Weights of a small transformer language model.
Size: 12 layers, width 96, 6 heads of 32, MLP 384 GELU, vocabulary 8192, 2.58M parameters.
Architecture: LayerNorm before each block, learned positions, no biases in attention or MLP.
Each number is 128 + 32 x the weight over its row's rms, rounded and kept within 0 to 255. Layers, rows and columns count from 0. The size above them is the row's rms in percent of the matrix's.

# layer 7 attention query, 192x96, rms 0.0665, rows 182-191, columns 0-95
size [ 96  91  88  78  92  90  90  93  99  91]
[[115 143 173  87 126 101 157 154  83 140 122 130 116 173 133 129  70 134 172 159  96 137  89  60 131 169  86 159 142 131 101 102  94 124 176 101  94 135 150  80  86 144  85 125 161 195 161 158 179 138 106  92 156 183 125 111 104 138 110 111 116 166  54 141  71 200 111 112 137 119 129 112 135 102 178 133 113  85 171 133  71 115 143 138 105 125  85 113 143 139 104 140 137 193 165  91]
 [ 92 138 147 145 102  75  95 167 157  66 137 107 187 148  55 162 162 162 154 164 173  93 123 104 139 131 106  92 137 125 132  76 149 114 105 113  96 148 103 150 172 137 164  89 144 165 132 147 128 178  94  82 148 169 110 183 156 115 154  99 166 155  96 148 137 183 133  70 137 137 114 124  86 164  77 134 114 181 119 134  87 134  73 130 168 129 164 130 193 183 130 155 175 122 137 117]
 [145 139 139 187 149 189 117  83 117 139 160  99 137 110 128 114 139 110 140 128 160 106 153 168  73 127 118 102 112 147 112 141 186 132 155 188 127 130 158  69 134 101 164 151 128  95 124 135  87 131 130 114 170 151 107 186  88 203 139 135 124 112  69 151 108 127 111 124 135  87  61 209  66 108 131 105 120 110 146 164 143 147 130  55 144  93 161 108 128  65 121  86 188 121  89 104]
 [123 168 113 112 157 111 133 133 130 114 189  78  53 151 126 122 144 152  92 121 148 134 131 130 127 172 170 125 145 130 153  88 112 191 168  46 132 135 183 104 185 112 107 179 165 176 104 158 138 103 126 148 195  90 117 185 145 105 167 103 155 100 126 114 163 164 160 129 121  94 149  54 123 149 192 127 151 128 128 122 143 139  84  58 114 120 147  72 132 108 115 155 148  90 109 111]
 [156 143 148 121 146 117 114 144 137 129 206 144  97 169 154 124  78 113  82 134  97 110 122 115 137 128  52 143 120  90  61 120 126 114 160 161 126 116 203  87 146 108 135  95 145 120 113 120 160  92 131  98 129 140 109  77 148 139 202 128 110  87 122 138 136  96 155  56  76  85 179 121 140 136 111 120 128 136 119 122 153  61 158 117 132 128  80  60 156 143 181 133 196  68 111 110]
 [148 101 109  99 129 100 125 138 114 136 128  98 142  94  97 109 103 105 107 132  70 153  96 179 159 135 156  74  59  78  97 146 102 127 147 112 102 146 166 111 101 169 185 151 122 173 108 152 134 167  96  88 117 210  84  79 127 108 244 199 151 111 119 149 168 109 113 131 129 142 162  84  92 161 144 131 131  98 111  76 126 106 120 142 109 131 136 100  83 129 167 123 153 143  90 134]
 [190 166 155 107 116 162 161  57 131 132 134 197 128  96 144 110 128 119 129 133 161 127 172 104 176 101 124 129 125 134 164 165 105 112 152 138 112 163 166 122 109 146  88 135 172  84 148 177  96 130  48 118 195 100  61 132 138 126 140  95 180 159 140  88  75 123 135 106 142 164 149 146  85  93 102 130 178  86  97 115 118 135 148 111  89 149  71 106 143 167 187 114  94 175 153 112]
 [126 154  66 105  94  99 147  97 126  87 116 158 182 148  90 116 120 114 115 187  90 148 233 135  57 175 110  60  39 174 162  85 134 109  97 108 135 129  77 114  77  99 112  97 107 135 137 159 139 152 141  98 124 129 142 120 136 184  95  99 119 145 108 110  97 125 152 159 108 171 131 132 131 127 127  97 139  90 146 122 148 116 196 104 121 106 170 114 116  63 144 149 129 135 144 133]
 [101 174 124 117 117 155 119  91 161 160  68 114  86  82 131 163 117 169 110 125 107 178 175 120 108 109 125 116 177  99 128 118  97 155 182  70  92 196  88  96 232 154 115  83 149 164 173 125  90  90  98  78 182 164 159 149  97 167 120 125 148 135 116 161 137 115 135 163 178  98  82 162 124 118 110 110 161 126 113 131 104 107 153  98  96  86 175 164 112 142 139 118 130 125 148 141]
 [ 88  86 159 163 152 157 149 146 106 104 170 112 125 111 140  94 119 141 133 130 134 225 110 153 106 127 117 136 190 104 164  78 144 164 182  90  91 115  79 155 134  96  56 134 154 127 113 144 139 152 101  82 151 166 165 101 122 114 133 132  96 140  61  90 146 179 141 154  95 133 118 143 118 123 151 132 184  97 134 135 117  13 171 109  77 119 133 147 131 133 162 116 173 160 142 135]]
# layer 7 attention key, 192x96, rms 0.0664, rows 182-191, columns 0-95
size [ 88  88  89  75  95  93  90  90  95  89]
[[140 135 184 150 130 111 131  75 126  91  86 112 145 100 112  75 116 132 102 166 123 106 117  69 127 122  78 145 124  99 104 169 103  97 128  85 133 112 149 104  92 164 106 111 156 176 122 114 133 178 144  39 170 148 120 162 156 102  76 105 141 128 114  84  98 188 156 161 155 139 147 174 114 109 152 182 174 136 145 175 107 165 110 175 150  92  43 112 147 114 115 183 144 162 156  99]
 [ 96 157 187 145 111 106 127 174  73  86 200  71 182 125 128 153 173 174 121 155 146  95 137  86 130  91 136 106 136 104 134  77 150 134  93 108 101 150 135  97 147 140 188  92  62 140 145 149 170 161 162 140 138 153 170 100 144 129  77 114 172 168  74 106 105 111 131 119  65 131 122  91 112 130 113 112 168 114 136 123 139 108 127 149 188 110 116 122 155 187 159 114 169  51 132 122]
 [115 125 133 135  85 171  73  99  72 133 171  53 178 103 127 180 173 115 145  82 127 108 133 167 125  99  83 105 100 166 156 105 150 157 120 142 161 169 110 166 162 109 150 183 173 128 125  90  84  88 134 139 137 157 141 140 101 148 125 181 160  89 145 170 107 141  96 119 157 126  97 141 109 120 123 138 133  63 167 106 123 135 171 144 155 119 121  76 142  69  92 113 133 169  37  99]
 [ 99 180 115  89 154 144 149 139 151  88 104 139 108 149 127 150 165 103  80 165 126  89 138 146 145 111 193  90 112 102 114  94  96 110 155  99 104  89 159 165 170  95 143 196 119 154 118 137 127 107 159 104 175  60 137 100 174 121 152  78  94 128 117 151 123 171 123 117 129  66 176  35  83 124 178 172  74 112 133 103 134 104 132  99 159 115 178 112 140  84 107 106 151 155 117  84]
 [128  86 126 109 102 145  99 122 119  99 124 109  94 118 138 146  90 144 103 152  56 112 117 103 133 109 114  44 160  62 132 109 119  91 127 192 121 146 203 144 102 172 165 124 158 168 151 202 133 117 121  95 129 181  84 133 183 186 179 128 115 137 125 103 158 110  82 113 155 152 156 127 101 173 216 174 131 118 131 160 122 101 151 128  98 115 123  92 107  92 126 125 188 133 130 114]
 [160 121 130 123 136 113 106 106 154 124 135 141 119  75  79 136 116 144  84 178 117 165 113 148 144 140 179 108  77 136 127 158 130 104 128 100 155 106  87 152  35 169 117 119  75 138 128 106 126 113 149  62 141 234 178 105 116 121 125 128 113 111 117 119  92  95 148 118 165 192 130  71 100 131 174 124 165 112 115 199 131 113 131 160 129  50 189 108 118 114 118 101 108 164 111 148]
 [142 157 148 139 134 139  93  44 161 127 107 138 124 167 138 110 116 121 136 129 192 139 172 113 165 101 144  77 108  99 129 122 146 114 126  85 104 173 140 111 121 136 110 169 174  67 139 103  84  82 125 162 105 133  81 109 150 133 159 129 151 227 155 152  87 117  90 150 146 147 138 114 162  87 140  89 228  63 124  97 154 155 152 128 123 142 121 115  77 188 179 131 140 135 151 133]
 [ 95 112  91 104  85 120 115  97 150 150 153  62 165 162 218 112 137  83  68 151 177 186 183 174  56 189  85 136 129 170 138 161  98 121 102 102 132 160 153  64 116 102 147  88 112 114 130 132 156 158 183 118  98 115 120  98 130 125 137 180 128 129 131 127  97 134 124 129 120 123 118 157 158 137  87 129 144 104 160 144 165 119 172 126 104 156 131 137 186  52 158 132 130 114 156 146]
 [114  91 111 118  96  92  89 104 168 159  83 163 100  87 169 165 129 132 137 181 111 203 193 135 103  79  89  63 126 132 117 120 156 135 189  95 100 173 100 100 189 149 129 148 126 114 196 118 121  97 131 114 127 146 168 180 107 141 120 122 181 176 137 124 132 108 175 107 158 107  85 171 120 124 134 146 133  98 157 114  85 110 145 104 148  93 100 155 216 149 136 107 106 127  93 113]
 [ 72 107 195 110 132 171  60 116 146 117 128 122  94  72  57 121 153 123  82 134 153 198 121 143 177 145  98 178 140  72 172  99 146 152 213 122 179 122 117 150 108 122  88 129 127 133 133 133 152 127 137 129 131 149  74 133 153 144 135  82 144 101  87 140 143 104 199 168 136 117 157 139 154 129 181 144 147 121 184 135  65 130 114 101 132 165 137 173 155  87 155 158 128 128 156 145]]
# layer 7 attention value, 192x96, rms 0.0665, rows 160-185, columns 0-95
size [ 88  87  82  80  82  90  86  86  85  83  88  92  95  92  78  92  74  80  81  83  79  91  90  94  85  80]
[[105  68 155 147 125 135 110  90  89 111 136 145 139  59 124 147 171 151  70 209 104 131 123 167 139 108 164 110 117 206 175 148 118 131  94 174 118 185 135 135 156 123 178  96 102 133 104  75 160 136  91 130 168 122 134 139  97  97 121 160 111  65 124  88 155 139 125 135  82  74 127  61  93 147 154  90 119 147  82 139 135 126  83 129 138 133 151 157 148  72  87  98 184 124 142 115]
 [132 128 188 102 207 141 113 149 119 105 121 141 117 108 158  78 138  73 128  88 121 142  60 108 138  95  78 140 128  98 165 114 145 118 146 104 139 102 100  89 147 105 135  78 177 158  96 208  76 139 102 148 183 132 130 165 178  77 127 109 111 102 165 117 104 164 137 197 126 116 117 125 158 136 135  58 159 135 156 140  90 130 173  73  92 141 107 110 150  99 117 166  92 159 152  87]
 [ 73 146 104 100 138 140  97 162 112 198 101 146 104  88 130 207 127 106 136 102 165 106 165 169 108 152 156 189 138 129 113  96 120  87  91 162 132 139 136 148 131 165 180 107 128  96 138 142 196 118  67 126 149 113 110 112 145 132 171 171 113 158 105 111  77 167 123 125 154 128 198 132 129 163 115 169 180  66 104 115  86 158  88 120  91 110 138 143 105  69  82 164 145 121  73 121]
 [188 166 113 180 109 107 103 122  87 151 151 223 175 158  95 142 155 150  69 154 162 145  94  91  87 163 111 147 150  78 111 148 125 128 176 119 152 122 102  56 122 101 135 128 156 131  86 102  97 110 163 122 125 130 121 120  82 131 125 104 137 101 148 126  52 191 152 107  99 143 101 199 113 159 102  88 145 153 151 113 107 123 165 148 110 136 155 170 170  92 122 155 124 145  64 108]
 [153  99 125  87 145 122 122 113 107 102 180 186  93  81 184  56 110  68 118 134 186 157 144 154 100 149 122 144 155 109 136 128 181 141 213 143 118 163 162 132  49 173 158 118  97 164 170 172 125 175 109  97 129 143 144 128 176 121 136  99 123 146 142 103 169 118 107 132 120 145  99 159 134 135 145 104 102 127 103 133  93 140 189 115 130 163  29 136 101 135 108 137  97 141 171 135]
 [103 172 148  94 149 101 115 128 161 155 183 152 112 109 112  93  69 154 138 183 121 121  95 112 137 109 224 166 117 106  88  97 115 121 104 115  99  95 158 158 152 130  99 108  97  58 111  78  86 126 113 121 137 133 132 124 150 118  91 146 131 119 167  51 100  73 163 175 144 112 132 117  50 177  93 124 138 144 106 185 116 144  91  43 100 151 120 162 102 141 144 148 124 149 122 121]
 [ 73 125 130 125 185 159  69 119  67 135  82 101 147  86 151 100 144 152  88 141  98  63 121 138 113  74 132 156 124 163 160 146  97  82 144 197 140 136 171 119 105 155 110 168 167 148 124 120 157 138 143 118 192  77 149 193 129  96  63 171 142 149 153 118 119 125 126 162  99 147 176 145 124 128 123  55 137 110 132 159 111  84 135  98 109 145 134 161  57 156 163 149 130 125  81 131]
 [135 127 140 124 150 166 142 109  82 126 150 116  91 146 139 114 150 141 159 188 186  98 165 123 137  82  98 167 148 117 101 139 117  95 124 130 114  78 162 163  99  90 148 143 118 147 152 122 165 121 153  97  60  88 179 116 129 176 122 133 179 180  56 127 150 111 110 163 164 111  82  91 134 163 136  34 126 153  54 131  94 146 116 157  70 150 114  89  77 110 119 191 131 122 115 129]
 [215 120 101  88 132 111 125 115 119  89 153 153 105 130 141 106 159 112 158 142 143 105 102 136 171 113 132 123 123 148 130 142 118 163 140 142  74 148  94 137  63 108 140 138 126  95 128 202  76 119  88 148 206 167 116 142 130  89 137 186 117 174 120 200 111 128 172 117 136 127  57  90 173  73 134  97 120  75 117 158 137 149 111 135 125 185 165 125 119 183 122 116  72 170 155 162]
 [127 205 141 136 144 182 150 144 118 130 117 128 122  88  80 136  86 163 134 133  97 147  74 129 109 113 126  94 112  75 158  89 173  94 178 158 149 147 126 138 126 138  73 112 109 172 204 129 118 102  88 139 139  86 101 117 133 108 163  80  95 118  93 158 192 116 138 107 155  85  86 169 173  76  75 168 125  63 159 146 139  82 167 144 111 114 142 109  77 130 126 127 161 176  95 105]
 [160 113 123 121 129 162 192 146 167  96 104 125  93 162 132 166 137 102  72 151 148 147 109 173  98 115 107 127 138  92  83 155 189 137 126 176 209 141 116 115 128 130  93  74 160  93 114 183 109 140 109 140 177 131 147  93 115  88 140 142 126 106 213  87 163 164 121 163 123 119 182 105 105 114 104  77 150  45 140 168  98 128 118 128 112 164 113 128 171 102 149  90  76 135 144  96]
 [ 99  92 126 154 156  50 122 157 177 155  85  74 101  61  94 119 162 120 143 161 112 130 144 150 145 125  87  93 113 100 109 104 139 150 162  81 168 123  84 127 126  85 124 141 164 137 131 144 118  97 154 128 148 120 137  61 164 155 120  72 112 146  90  95 144 157 178 121 184 169 124 118 112  78  92  69 151 138 150 118 138 117 107 181 146  96 135 152 133 207 116 208 121  77 131 130]
 [113 133 145 113 125 189 159 144  68 110 127 130 189 122 116  64 112 167 124 149 137 164 107 119 146 165  70 129 139 176  76 155 130  52 184 141 106 138 166 140 108  94 121  99 169 155 153 151 117 153  71 110 204 165 182 138 146  56 117 126 120 120 129 171 137 111 140 205 148 134 143  96 121  96 143  97 136  95 142 131 102 211 136 120 111 114 118 140 169 119  96 140 104  94 143 168]
 [164  72  68 123 178  83 163 127 115  97 100 145 125 170  88 103  97 124 147 107  93 170 126 124  88 145 133 102 155  98 130 107 114 112 171 116 142 171 112 123 139 131 153 164 205  79  64 143 218 100  85 116 147 162 163 112 136 135 109  89  61 149 122 169 124 133 185 126 162 154 187 150 119 167 101 121 170 141  80 145 161 105 175 133 109 124 124  83 108 166 101 115  89 113 138 130]
 [119 138 147 146 141 149 120 162  93  71 110 105 102 113  59 140 112  83 131 126 156 132 175 101 150  96 154 148  98 180 146  75 134 161  94 100 115  67 150 108  69 111 141 187 176 100 156  89 127 135 147 208 138 117 148 140  97 134 144 157 143 140 113 103 130 113 138 168 134  68 179 193 125 172 121 146 140  47 109 146 104 104 192 150 104 109  74 114 184 150 102 119 129 158 105 124]
 [114 114 121 157  75 162 140 188 124 183 184 124  96 102  96 154 102 169 143 126 148 191 169 133 170 171  94 154 133  72 138 166 158  34 143 137 151  94 184 135 127 123 134 140 113 118 115 111 137 100 159 150 114  62  98 104 201 119 192  90 130 128  95 145  88 113 103 103 135 129  83  97  80 113 117 116 117 168 142 100 178 138 120 140  96 133 153 146  98  95 142  82 161 138  92  94]
 [147 149 160 120  53 117 148 114 113 163 133 127  99 151  84 111 151 128 152  71 111 149 120 210 167  96 111 122 109 159 106  76 118 147  96 165 122  97 142 131 145 103 114  91 147 141 169 149 163 154 163 166 129  79 126  94 220 112 173  67 138 131 146 154 109  58 125 139 167 159 158 123 100 129 170 164  64 139 144 180  92  89  70 125 143 176 121 126 118 152 173 115 122 140 111 103]
 [ 80 191 106 167 201 123 122 141 113 105 100 144 158 136 150  86 144 133  91 147  87  98 106 131 122 169 104 154 159  94 134 133 147 131  97 113 194 153 128  99 101 117 153 111  79 162  90  62  85 161 114 174 187 162  70 129 138 134 161  86 138 137 123 119 131 100  90 107  67  84 115 191 109 182 137 211 117 132  92 137  98 115 111 145 112 114 154 168 158 158 160 151 120  85 136 125]
 [142 141 116 171 160 154 129 122 112 146 145 121 129 116 134  93 109 124 157 107  52  96 114 133 142 149 125 135 102 114 151 110 142 140 104 191 176 174 201 117 117 176  93 128  97  89 169 138  73  79 131 141  71 173 103 121  86 185 118 112 145 111 141 206 217 151 117 146 125 115 166 168 115 175 116  80 114 128 105  54  95 130 118 153 139 153 111 111 104 155 134 156 111 203 131 113]
 [109  73 140 103  99  92 156 138 109  80  87 110 142  76 110 140  99 163 128 102 133 135 195 164 121  63 160 159 128 125  90 147  95 120  72 183 106 115 167  90 102 101 176 114 114 100 170 130 125 129 194 110 148  79 173 138 120 130 182 185 138  98 112 135 141 155 104  62 155 115  83 160 144 130 112 185 161  98 103 142 131 143 143  88 156 133 144  39 107 147 151  96 148 144 103 105]
 [133 110 178 165 103 127  62 139  87 109  70 182  96 126  92 126  94  89 152 129 109 102 113 164 161 199 108 116 110 179 104 142 138 143 139  80 114  72 187 129 194 132  74  64  71 154 123 152 107 166 173  89  97  63 131 150 191 124 143 153 119 149  97 123 129  98 158 113 125 119 138 113 139 141 126 148 116 139  78 126 150 113 199 126 137 112 149 149 159 106 148 130 140  78  96 102]
 [103 165 145 113  69 125 146  89 127 185 102  86 117 146 139  91  77 130  95 119 131  84 193  67 114 162 177  81 166 151  92 156 154 187  88 101 176 119  65 112 113 158 104 151 121  71 132 114 150 122  78 152 136 127 113 164 140  42 179 122 115 106 141 119 112 111  99  90 116 156 115 132 115 119 162 152 127 130 180 133  94 139 169 164 137 107 177  75 159 159 116 183 130 135 130 139]
 [125 133  88 234 129 108 133  78 158 172 156 160 135 116 153  86 175 140 111 130 172 104  66 125 109 131 119 147  96 149  66 137 134 127 171 106  77 209 164 152 108  84 126 128 112 102 130 108 143 111  93 110 101 113 106 139 115  73 168 132 176 139 143 123 146  84 156 177 108 130 123 180 112 169 122 145 152  63 115 160 114 136 134  98 150 140 149 117 127 130  77 174 133 125 215 150]
 [ 96 153 141 125 109 164 156 107 182 139  83 126  91 110  82 136  58 106 145 120 134 164 166 142 167 135 138 149 122  51 143 120  81 202 122 125 112 111 127 106 104 167 197 144 164 160 117 106 112 131 116  85 109 114 131 118 203 129 128  91 165 182 150 124 130 150 154 139 113 172 126 114 132  75 135 154 154 124 158  54 173 115 116 169 140 154 152  96  46 135  91 168 107 111 182 135]
 [141 110 115  91 114 130 138 146 122 115 130 112 155 130  90  96  74 131 176 124 146 207 119 150 137 114  79 106 159 104  92 161 162 113 135 137 111 131 134 103 192 118 138 164  95 143 119 103 133  73 126 109 115  86 173  50 158  77 170 199 164 156 130 126 104  73 122 139  51 176 131 151 100 127 119 102 121 171  98 143  66 143  77 165 140 166  66  90 122  99 161 166 101 144 125 113]
 [139 153 106 183 111 152 103 153 126 177 105 120 131 143 154 186  98 185 150 136 112 161 148 148  71 110 181  84 101 125 106 159 112 131 110 117  97 119 127  83  97 140 151 173 112 194  74 154 190 107 162 160 110 129  97 116 194 107 169  86 156  93 114 114 109 186 133  97 140 120 142 116 138  56 158 153 136 108 142 160 145 176 138  98  86  47  77 162 158 122 127 131 111 164  95 122]]
# layer 7 attention output (transposed), 192x96, rms 0.0821, rows 160-185, columns 0-95
size [ 86  85  77  75  86  89  89  78  86  84  81  94  96  89  82  94  76  77  85  77  75  82  89  96  80  83]
[[ 89 166 165 108 100 121  98 102 185 118 137 167 163 137 154 112  93 191 118 104 189 175 164  64 154 152 113 156  77  67  92 110 130 141 163 127 113 131 126 175 101 137  99 138 155 148 165 137  83 128 126 135 141 124  80 154 142 146 110 101 135 215 107 107  61 156 145 102 132 118 150 189 115  83 125 130 184 131 118 143 182 152 143 118 167 116  88 175 191 163 152 102 108 140 118 150]
 [147 125  60 165 107 134 101 124 188 120 151 106 121 141  94 127  98 147  84 113  93  92 179 139 108 131 188 163 174 181 109 114  57  84  84 145 132 215 138 117 155 130  98 176 156 103 126 125 107 108 153  82 106 169 120 146  91 136 150 144 145 112  63 149 151 112 164 114 104 110 148  93 109 147  70 199 121 109  68 148 113 160  86 147 122 103 131 126 137 115 153 126 136  96 144 197]
 [144 118 190 102 112  85 171 165 169 143 155 126 168 152 149  64 128 144  93 202 110 161 137  82  58 118 140  69  57  96 115 150 126 110 131 132 104 133 152 127 154 149 135 140 151 156  79  97 126 108 170 180 118  78 155  67 123 156  98 168 115  87 166 102 112  61  78  90 122 144  86  94 148 112 133 132 103  65 141 130 151  98 132 138 150 171 124 147 121 163 164 147 110 110  98 136]
 [ 94 117 144 127  74 102 150 111 138 150 114 125  84 154 135  32 118 109 134  90 100 118 115 105 130  73 171 131 133 150 169 160 151 144  86 102  55 116 157 169 193 177 120 145 164 126 168 128 157  99 104 187 179 137 128  77 126 151 144  91  98  93 159 124 166 130 109 139 125  64 189 176 123 140 148 168 132 127 135 131 123 140 107 145 162 100  98  84 155 178 143 143 168 109 171 188]
 [157 110 173 164 131 109 120 112 162 128  81 122 185  98 125 160 152 180 177 127 139 123 144  83 121 123  79  95 143 160 122 174  95  78  95  80 208 133 127 175 182  92  87 119 134 111 128 151 145 111  99  90 156 148  64 166  96 150  91 105 171  90 112 110 146 117 160  88 126 153 144  99 107 165  81 109 144  92 171 150 138 152  80 178 132 124 202  86 113 115 108 137 117  82 110  98]
 [ 97 126 112 112 107 120 131  81 142  92  71 130 127 164 195 136 134  97 121 145 129 107 115 154  36 164  78  80 105 142 169 186 121 116  99 113  86 139 128 136  90  63 125 119 181 141 101 126 153 106 112 172 116 127 118 118  88 170 164 101 138 212 149 143  70 171  70  77 105 127 119 115 115  96 159 127 132 112 116 110 164 179 136 114 128 114  80  99 157  93  81 122 154  74 115 101]
 [148 126 132 107  73 102  91  62 177 129 162 159 129 157 141 145  75 121 126 207 113 134 213  92  88 149 150 110 155 137  96 140 179 172 145  78 115 137  86 163 167 152 196  89 118 129 169 154  98  94 116  74 124 136 143 114 155 150 115 114 134 127 104 144  91 113 103 157 180 100  91 109 125 108 170 119 122  75 148 165 144 221 109 156 150 167 154 127 122 112 145 145 125 127 136 163]
 [ 69  81 114 143 134  94  88  93 197 165  88 160 167  97 116 160 118 120 144  99  96 134 146 117 102  83  81  70  73 137  85 114 122 149  89 129 134 188 136 151 131 133 187  49 137 119  88  72  60 126 136 145 125 124  90 162  84 125 124 150 154 128 127 119 123 170 144 124 149 189  98 158 127 118 138 132 108  35 146 124 113 126 128 119 143 123 154 185 115 143 140 131 141  88  77  99]
 [ 83 203 113 100  89 116 134 142 124 130  94 120 159 120 110 146 150 150 177 100 171 166 143  92  56 167 114 140 131 140 186 164 124  95 115 102 191 171 121 142 104 138 139  71 147 141 161  98 153 147 119 141  46 120 152 109 114 182 133  98 130  81  77  89 159 159 198 124  83 150 135 104 133 137  92 139  96 188 145 105 132 134 161 100 140 129 143 144  95  39 127 133 126 112  93 117]
 [ 88 124 217 141 184  88 164 169 115 113 124 162 154 141 178 174 143  78 181 132 167 159 193 136 109 138 154 146  91 171 130 117 121 127 138 105 173  96 108 122 150 169 159 138  90 108  99 143 128 141 172 116 105 172 159 136 131 119  71 105 167 128 142 131 134 149 166 137  99  53 159 104  76 107 223 118 140 162 118 170 128 164 179 135 133  82 104 123 139 154 138 136 135 159 154 139]
 [179 152 151 168 115 136 136  77  86 141 186 111 236 138 119 136  95 107 162  97 118 142 124 141  84 160 153 152 119 148 140 149  50  78 118  94  97 131 159 137 163 122 118 134 125 145 162  77  96  98 133 106 147 169 155  94 144 117  96 111  85 107  69 194 132 118 172  49 110 115 146 133 159 152 165 186 136 168 109 156 135 102 118 123 136 102 187 156 122 114  87 139 115 113  95 133]
 [170 135 130 116 162 201 118  99 166 177 115 124 170 159 123  96 196 102 156 101 143 135 132 113 139  97  97 167  91 134 116 154  97  99 165 156 142 126 204  88 109 134 188 162  63 112 140 167 122 103  90 125  64 149 151 184 122 135 133 176 103 119 163 177 124 116  91 123 131 123 141 120 161 147 181 183  83 116 137  94 130 180  96 105 164 136 128 113  85  95 129 133 124  86 189  88]
 [167 148 215 181 142 105  67 108 203 120 186 141 139 151 115 196 116 119 116 116 164 146 174 129 144  95 109 167 139 105 170 103 101 171  78 146 149 190 121 157 119 139 102  99 104 167  89  93 124  89 113 123 123 133  78 135 136 115 151 125 155 140  96  97 131 136 114  91 134 117 150 119  69 170 166 160 129 113  82 181 160  89 107  95 152 115  96 195  86 106  86 113 147 119 116 107]
 [159 168 184 176  69 162 139 141 130 118 130 123  78  93 138 109 120 110 148 170 118 108 113  89 117 125 183 131 139 159 149 106 168 132 131  90 162  96 158 138 104 149  54 110  93  97 137 124  58 192 140 112  76 111 112 109 126 129 117 132 132 148 166 176 167  90  85  52 155 140  97 121 137 176 144 158  73 133 135 111 123  97 125 126 162 143 156 179 159  55 143 129 130  56 160 106]
 [140 124 124 100 138  58 176 103 121 150 193 125 110 150 144 127  95 144 112  96  97  91  78 107 157 123 131 153 117  73  92 108 110 185 147 143 174 100 162 137 146 162 119  85  93 182 110 136 108 110 145 119 157 125 123  81 113 110  89 127  97 172  61 221 136 105 142  99 114 131  62  77 121 113  94 143 129 125  87 103 124 127 115 165 142 156 173 165 183 123 152 116  89 131 211 140]
 [130 113 185 154 167  85 108 143 127 152  98 157 150 129 117 169 148 133  91  53  95 151 120 159  87  91  85 124  70 143 127 144  86 162 145 132  71 118  96 151 125 151  87 154 130 173  82 153  94  98  95 117  73 122 153 145 139 103 127 146 150  94 164 101 143 136 104 167 182 108 170 143 138 111 139  99  95 100 136 151  93 119 167 130 126 128  87  96 117 201 225 193  87 137 140  99]
 [ 99  66 118 127 147 132 129 130  82  82  88 178 173  68 169 125 115 172 112 144  88 151  85 178  83 116 123 115 145  91 108 126  86 156 193 157  97 127 155 181  86 108 130 168  90 147  60 151 104  82 109  45  89  79 156 144 138 144  84 149 153 148 142 106 133 110  98 146 119 124 145  83 136 105 126 139 160 194 130 133 145 122 114 168 137 102 178 104  95 138 132 126  93 140 167  90]
 [113  99 176  80 120 168  94 185 180 138 134 149 143 164 117 121  95  81 135 151 165 142 103 127 161 227  90  90 120 147 102 104 117 128 162 219 136  83  83 146 144 151  84 155 145 145 130 153 150 126 115 137 109 190 141  98 137 123 175 144  72  62 111 135 135 142 166 165 164 120 133  75  99 128 148 176 134 105 138 130 103 109 178 122 138  83 146 118 131 151 121  67 166 104 146 156]
 [131 102  99 138 160 127  97 144  95 105 126 158  87 110  99 119 191  67 115 135 154 178 177  72  96 112 138  78 147 181 143 108 138 161  93  90 156 100  57 142 130  93  88 118 102 162 127 101 172 127 120 157 160 145 205 151 112  72 128 143  98 154 135 167  91 144 167  57 147 120 124 102 151  97 146 160 114 114 132 179 139  82 152 120 144 135 114  59 171  86 125 132 134  88 174 109]
 [136 105 128  86 162  89 120 161  92 127 114 123  82 181  61 122  99 181 136 183 134 154  92 138  85  97 109 108 121 101 172 119 116 177 216  71 142  88  88 110 119 152 130 147 133 102 129 111 133 114 112 118 113 114 102 103 136  66  92  68 148 155  53 151 140  72 115 161  99 160 114 135 126  99 143 153 118 111 160 111 100  76 136 123 120 113 155 208 116 130 160 107  96 139  70  94]
 [118  81 140  91 104 121 132 102 157 174 108 116 136 109 168 160 154 169  89  97  84 171 164 111 145 137  90  81  97 117 172 129 126 133 112 210 139 162  86 126  98 174 144 203 124 152 140 125  66 117  58 106 119  80 119 180 115 127 139  81 141 114 124 169 117 139 133 110 117 152  92 149  95 105 129 101 171 124 129 157  60 137  74 112 138 133  79 123  99 141 116 123 189 155 159 201]
 [162 102 129  84 151  90 142 129  86 103 168  84 171 120 114 145 187 108 163 145 126  86  53 156 163  99 131 143  69 152 121 123 120 116 113 107 101 109  97 129 135 102 145 137 141 142 126 181 141 151 144 163 154 199 109 107 138 165 134 159  84 136 157  92 163  69 130 121 144 162 152 137  98 156  84  92 148 175  70  79 214  96  71 152 151 160 125 172 137  84  87 103  91 131 117 128]
 [129  94 163  80 118 133 145 150 138 109  93 102 128 111 129 137 102  82  53 126 141 111 157  34 123 109  64 130 179 150 152 129 137 141  47 144 132 153 168 160 194 145 100 130 109  99 192 106 133 136 163 106 197 148 144 164 117 136 182 133 115 115 118 123 127  91 147  96 158 141 148  81  85 134 132 122 164 148 167 109 199 129 158 130 145  84 100 174 120 102 178 125  97 154  91 147]
 [122 103 136 149 133 130 142 135 138 158 115 101 142  91  94 127 156  74 140 106 116 157 111 160  86 125 159 115 128 180 124 155 129 106 146 110 181  46  83 113 172  79 131 143  92 106 128 164 202 108 155 147 101  92 119 119 103 167 127 125 155 111 133 136  99 128  34 152 140  85 181 113 163 180 103  68 170  95 100 193 135 154 131  91  95 182 119 171  92 153 153 124 136 130 187  98]
 [123 103 103 167  89 138 129  83 132 150 128 185 170 109 112 133 111 128 108 112  96  99  90 178 132  56 141 107 142  93 182 145  99 171 116 110 121 107  92 130  99  94 141 168 162 169 106 128 150 146 112 156 151 130 152 172 147 221 145  85 181  70 173 111 169 141  95 127 176 155 150 102 157 118 155 183 114  98 141 168 147 131 208  91 119 103 150 177  98 178 153 125 120  92 142 108]
 [ 85 153 161  59 168 153 149 145 121 144 152 165 169  79 126 108 119 117  57 142 146 133  92 194 130  94 122 212 158 102 139  71  90 104 182 169 136  95  67 128 142 132 123 128 169  81 110 156  71 134 128 125 161 153 182 101 105 107  89 159 116 139 169  94 151 127  77 194 138 103 113 171 170 132 124  92 112 126 123 119 105 154 106 131 150 183 124 104 140 156 129 154 113  94 101 105]]